Weights of a small GPT-style language model, trained from scratch on English Wikipedia: LayerNorm before each block, no biases in attention or MLP.
Each number is 500 + 50 x the weight over the matrix's rms, rounded and kept within 0 to 999. Layers, rows and columns count from 0. Numbers have three digits each.

# q: layer 7 attention query, 192x96, rms 0.0882, rows 37-63, columns 0-95
# k: layer 7 attention key, 192x96, rms 0.0895, rows 37-63, columns 0-95
# v: layer 7 attention value, 192x96, rms 0.0816, rows 32-36, columns 0-95
# o: layer 7 attention output (transposed), 192x96, rms 0.107, rows 32-36, columns 0-95
q37:512501474563442572479558515458436506512557512479462463553456483495457490422522470529542511508583556447523597425589497522535531468539455481505493542545452492505511513445550535474419494486491487496465510459523453468478477519445451556550528496516472418493476477544523496522505456437474511437
k37:527579480548554630441497482533313441565559532452342495508454465547458514460494502527509534550479535479474618494543521443580518593460571491537486531521409457530460490540456499532467524444489564562553423532525525513444428511490568537485440601443578447550415419614515444379527406462453491427
q38:615525504605516563569452406442451401473414542389420540586497498458460536386491486479558514553600497482494633479574487550591499470505500460564478559580378486454481660461636586372541540506561576490542402381526393544596470424482441512514564578536523451450451438491598493565568414487486483417
k38:459485515505518550495480471481507499511481470535512462549502487490487448537538481547497480519492488519458570489508482564484499509504524458531496495527457494495456474500462522572502501475454535523505508532479461500508515525504500510420494492496486538476506514503554502475407571532494530544
q39:431468545418542424521449528537462552468468502566488429428492484484570496550402472496575502433409453542501465580449473561467489536448617519379457394504580545510535475483499465498512444533460522502507527556449556570486548554562552507528513395520583528448615513490490516450512566536495572566
k39:495573552393448368557567568524702504490525539579636487416630564531527504424542480394447376528605517522624297516440499481425526415544427579386566426413576455517546486528641546300506464609490428515436506545443449459494592496409470425550503361589419556528541539398386588610525535511457569576
q40:508559415581422546455520427423547426534530560411600491565421525524448513448542537433406537501619571457545592405504580457606478526530427430561476557529368438560499522471533577483478589484584481536486439464544466519557528484449454513524512557497447495576369433478534458552444465425522520432
k40:477597493562505664442445458361452427512431508434479411574414532385526520566508549536443522534455554462434635530514532510540410597484557311555452564590381495497432407403379563561401575413556536590577454492435413640539498488452531527452606535415536523573499398583593441453422467390513471371
q41:648618425481551656491572441373513324523410440333443483646457526362488482439468465483386502524619516430442601397651502399557457498519438388600560664584327511479413625445598537359415627473529542511506434365600414559588467495460414541494600540506439397470492447554637439539460448458497524447
k41:529489548440487473497494475501574534513435480525554448466486574426490472493503497420429507542453432539519509512453437585428436478459504443446483546469556507466465504494498497469437478534555515536503540530467503542537534527531519451468551458445504558538588545538446546461556535503564560447
q42:538572524443537481505487521595400476523449481532460453534557418454532490576520386513535511466561554437583514518537499428467587473510386501498490437529511511481491535505458505485500476523495519536427518488600466499529464389554524539484526514468565522529604498570451477444533585515416433586
k42:541455406518548488558555491474439443532498540515475527489518455554482440528498543561495478435502497471590447507496511506522502507534520534493462490406477539489509461521548471532520583462472477517510445532565615404524499543556407540568379545539480377496440462473488491556529510488508579506
q43:484532434569450429495455560546387481510539501478520464577564507532453554455537523524548534481548414467486440553457402484467541472426475505520527443518510532512478522559411476463414468526479464582488452565483434550447491567455424583572521511616540536466578516519450463503518567459516500564
k43:465528408552521443490511510543457476558644511478457555612616590492429435483553552467521583534528522509521503495550545443560473493485444529473470506549474555516568497435463457441522497544464455490490482439547484453506484502461409592511486561505549450466440417519473470538471550485450472513
q44:556479419549416421597505484493461397481519500481435440626566535497471509557452492581618496526505375524414426481447468454436534429476514541533501459491549495516559413522582484508420548503516452525446393587582485489414404546454503486405472502577527537496475460553484495549500539416573558509
k44:437408533434504450480548498526413485487552578529566609492532599582472517533538558373564562511566532500525429521488489506565517473488466609481425454486452461517586508422486460413509560557485484427486520499565531544504455419482432530601458478568583570494514511519457447551461481508395444446
q45:379538543379437589454575528526566507572500434500489503524475490502473485448560553389433482498523556521528505442494528533489513513562458517483465497522493454487504504438506477477526553514516532468397585551438524474547528476511563370456529496536481506496449520586433526508476495450496431434
k45:492493567499479546442484459508527570467481486455494443472445501496639414538522470531426527453464417539439547425491465532511505555465557477599558536420510469436376468491495474561529571464501502529470581489526517532494461477545561461544481456472499521499499465522509505533519459493512528488
q46:490467530493455470497604502551519499610470457484545573550484549525452492483483488512473545537547539575530580491507530473512532502577423500544476505490428540526503494513530508440516476610457472486529522600418514449538533455496529501554495584438393533463465475518407493532503555513511487436
k46:497476494525431469544500492491491560456507542518427546498500539499541494624573411430568543511496462499488552477458468596566504507419512514545499519504454489514455475456512503565508484452464515556447393465476462536538518537525531492478504526510533444564542486544500550518474490499507596475
q47:454486606520435477497480409470504462519491525385540506523419508511520466490536449492479572501506486555433584454499468552543509489473436450518476492501448490449390476474508508486415507536497546467451488495453487488520481466463552505540553552502470528555448442567440525505576480509473550448
k47:535461506485537504538520490493484525504440547543565491496546527443510538498536427526463496537498507514532522497465503485495435504460440514479448507497451529532494437456472462524492545438510573431487536532458482461456533564587587488508522427482577528562508541532528529422517518462557455491
q48:466473534498492553468486472482507639572522463504549592493446546532377537454548460444509560482473589514499542476522578509591553452532453429519463520414463527584469506510452559546491374560526541477468511477474398441569439461429488454447470591507442543518412541443469533488457506451420446456
k48:421556520613406546533512454558491488512419534455446615479528524525482484528477454576496519460458522543469503439574499607418525491452475505527543415622585524455350456547418520476430530425561545486515424503523458573480444574529518447455564551501466565542538435479562517391476568556457585458
q49:472499533475416561460556622513526534543494480427565492497467513504493547394562541439455492542530525510513468505573495561485533631460500555500489476521507595482461514423423457630539484511462496453424511482425439479537416566419522555621493474476506426521518485526512537480538595485533533501
k49:486623449579487483388353462552437584488484419516460539526443504504475543500477480548514442450507499496475544475534579448560534591474533465487529576460479493548491509501484576513473501479467470517551447502482476520531521522575592477520514481436519462508531468458419540504610480458499478519
q50:383532537390480487483451546514395517608483466530504584426447493514507527433511512469497465508437471560568566576490549513535555630542508496435493490573537522478487500462595496364533499569492534481555511556442550571563568452572501543512476518413533446494449483453407517547579433520467474407
k50:609499566547513505488465481473566594445480556536442356532476491549540507520488486492489406504481443450396519472518447535446396485466593415463519523527460514498388493502450528623495499567490559546441565426440379462489537526493506423398508472479552446472493547545573535522437479474483462490
q51:452561515401608452510494482518517528533583520510542537514488518519438555580404485549530511451535494477534371537459528503527475515505563399413533623497603495546532420452594586577518420379556462372478567453547482515555479506461492471437486371502571450487379560423458463513666453456540464478
k51:539541605503518555463476468501497451427406590405478454465518500542569538437382566514541494446479470515422462443430443557541486474577523483495530486567555569477429553506511545555406572541654534464458506470519543560499566490537470389486378488420505546527445513464489543449522403593546469422
q52:502532504479521488443496508581465539454476597503521462526465534385656539482518478509537476379454452403504511495425509479558539553469540525474464456566495503410477521422529442510361535545469509480455490452541576548422481500527499508420522386394657506524547505456520573525488533505477488479
k52:581391543490520551538527551512536510565487482432549472520467488538506534519486449538479483527503487518566512546495494467431442498542629550431460594428535578481570534491437521474580579525549454556582513529490423432398541507506397462505511423521564455507439492384481522584561471507483436492
q53:513475449465595467488497555480443516466554490556475406528559434446541512546472485541540478420454524358466434660462464525479434533420495451480471467485622451449503515453537484484504454500482505565604499576536473517380488545519484508514532478495580529462560529478445515443517551519541502571
k53:582516478573538461519477524498503434490568530466543483488530419492474517430501495492482494512503560504441485474502493444469499504539526480440479506490554616537536538484566510489551485465530430507479548370616512463454446439482478486532433597563516432495466488494470456537488420476506442545
q54:536535443499636529520398475519453469399537448487531496497522478461547508610496532503550443436534581481528415592456457455523523516405483486427585514508495480580428505524504530466462449452506447470405465449649492493506473424503478480487485474479555532565507472559506508506541521413492501553
k54:531468504474538500578539428460440443481489522517540478542535495519442476507485525524493529463526436568513436558434416495541470451544564513457544555496516563531598521502533536402447506515540498453485526523575577472491410425446411507463379499559498490515456513452574472435499579578498491515
q55:545555597577462488492483468468458472554461517499524443497461441490456601456511452472556538512548514456486546537453502509433550468454479516513538493474524494505537411533436468561410505431553527482429476481495490517414521449420482555453476459524493540473602451529461482519521553478478504459
k55:467477521503582479538534508479505449469498512501440563458555518459458465454500529443600559482502534476451556497559529528497500455509466549507495470397465543490488481581426499414427525548534527453493493584525483419478497528539465529563535456504520484530485544581456523529421453452505470456
q56:492468489460431519450530571463528426397477481518472423501534393490600489571503488464517531480522440577509407542561438594516473491502523432492463502445544422500532540461456445520548529545581515506472549469531550518466508461494522430465504506554487598494563490546487493544496504499572533469
k56:501513472386536493504467524483560524506520541557633498543438377470535428505494458432438516466583490464516564443496479435527470462491517454486478470435604533526472458495473477448550451503559498468475552554487531547493475409456531428603498451482481507466493501567472480561533543448521535438
q57:504517469409537566533527491516509498482411494519513458414498510420520434451452421626436504507447533472469560566568459542524501484466526487497361499521470458503491468573533443475525559488438546511534560554486525484395431520554515479463615501412412462512593567471603450452399506509461394575
k57:507495435434569531565440522564562498528502527473461527397430457448543530508513435531390439475440552523498433481535548430481517531470536531544471442401461490471481562570540477549486508456471398556556524527573545406545546509442589494538550481496487400474535517452518434423494456577484564614
q58:543569475547552546532453508422529520543494448500544581486539523453466573496453519446472602549534523448426527440510513475444563454471458466526536502407532476444533540485416459523407502473483575496553549481486459612586523466504480433535468518497496588472538524518553543509475511560482545519
k58:464474448545517575381517541437522492569528468496504481507566447387524494510540516489525602552468544499486568547572480614521490417514443456455513504540487556484552526496419408461513423475526411509451520489478476491509453513576528494454487497514409511478523479525555513480553506568505514508
q59:546506459547468537504478489543456517673499463417509329496469448444474480546502549560504495441593459503433508507465389525409511517527527450532439432518433509523465515528499417503446565437466498472575454538522430559387422563475414498580553456557489540507485462508532521504467583444487552541
k59:452420472581528447480505555541456448519551540492550494464544635479470535517528510454522620494408581500494465515523567470484484490490448490443533493402462487499578533481532500422518434476483496456499613429528532433508493465502514424546435561542523397549482581449435535438546559500494514545
q60:466437500476462506490531543484576493441513517504616459501513512504467502429481451495483506444531522536588456589538444578528508427517491461468427523470402492486462523517514604561558426564594547486474522503422560392544525448452472534487495528516418511589522491504481509543617506491541453368
k60:446542495451439573572466478521504533485344495523512582492434463535535418492433498491422478432541445549453544423409572510470539520489544627494519453558563568582404439490490520547479493477606539463476457561465427566474481488405568518491484500478536482542466516543542484428492555460548560462
q61:446443494512445560441480551536417441597486434520523511459482534465512484477620470509433458553437457528528571554556369484445483489505533552438400466561465512482498571549485485471648564497469513559501453518418519540540589517526550454552579557524446475537519473580540578476463526545534486498
k61:463523485505503615502515461538578484536469509493525522532363466499534499543618492493445455482572491524551492523511514473523513543503530504470555470446418484472539538472488460589529461489320540458514524479516487412473467515462559428431551572537513390481519467581510537489496612448511520533
q62:538544548453558422478535561526540450470556460465516475480632449475493531476429525435505452470533514508495451614557399519422484464526485503439479444534506487400526477537409488510492511437514502514494479433525505561456435475565561584441531495524528505517657548479573542523492441502610448522
k62:484475486463552468543511561509567463522544442502498567525444386549463511486542641491423503476475407512490486442448564447528482496560496551430502442487561577594506508526484408468523473498464451457440513626502539444528528532468535584530450541537495468448428560450459444545496490528494522514
q63:512445493506360524522541479492442520583545467494495545541538577536428494457626510416480590518449481461572550452552484516494561486623453437504415435503401450453386554521549532532550469513463601488517456508428508507523509520511496497538447540468421473554432459596448484515425505578527562454
k63:473456477582464555546504528519452503554493493560560575434478519512519486539592494522471477470538516555480478481513619584443517506432522450416507484634428495556448457405524500526568479470430525498589527449466538499541548543544494453499523544559556459527563468549563465471577496495494523502
v32:432502523482439477542484374504497501504496543571518426475487535499486502544583586474490473528413458465536435485586543487536482545491503491415549493488572467473525458534518522483365499489439533521565612496553528497430410528521503455492504515445496528552490535453533537552532503481417538500
o32:531428492586554430444482520498532502482488541468536493557514593475545448474373458529611536507446519549433519480383589513550397438502613440497507542475579466570486513462568454499517483477511437425488540493486519451522542536432504430553464443501537538381562511457512479547544476466506557496
v33:577481479384495437408500513490509563586513495590569497533433425444476500501453516519496495449552550500519494501473529516511565578416460524482465526462486491524520499521551516512495463477470467588472528521506628497595569468447551535513496449462494579505509492538483468435557510566499463458
o33:401428520507480454517489472547517564519537526494467547441506463574503503424516471514572473455448479400497432555506556491546509566533443592474559477536502528533548436489479500584503511598400471490478524538468502515497515526548504535549462514484564404485432538414421539518596523433540487469
v34:490540560524437509528452486484505526508519465519512511456505510465490511529541478391419534433433455507470555493540507439539455513428433593536511480479492505451456539559501497465452472508531498522450593460537507514508396498510522502549448537461509461602523563521507467467485552541437569471
o34:472404457512523455519540566480469432496563556501502528536528536506456550524442554615551468504509502493471476460457517558496413474502554450497423578527562413526578460461518507519546462513513432496566459517526517467474550571436497467412496502541524588443487475474534483493526437459523446452
v35:559485516506432467476444567544518517456418414443509456475415515492459532406502484489525569500566534507463554507505456560587469501475440492526562466405492521535443518480422423551565483527490519540527516475506518477491557469480537559481525461532498537508498488497530527468547507502574432453
o35:456567594430518529498497507410457504501543540512556583482553490545446504478539461521426447438500526524456480541544453541506460497515503526488500524610464505436514512482521516499562440469459494537439566549487460553478461550530495487479492477524423540543490496502524446483517489538457446513
v36:493498474489546522499554523562465490520483518464530419487524439531557505430419504444523412545570490519462425426487468452509465480603590522467513520522513601541510542506479575513549650474537564486568496479530515532519491453539441451467472512477518499478488465527446515528424464500575487514
o36:509522478571502602461511458462467549543481445485481463513443548487524422487586391464442538545478527448537559511592499513489542498455458476526456470523398544491435524618496450440455544506491524527461554517494485503506540432483491543633553508538413455501483484507527459506446516557434547553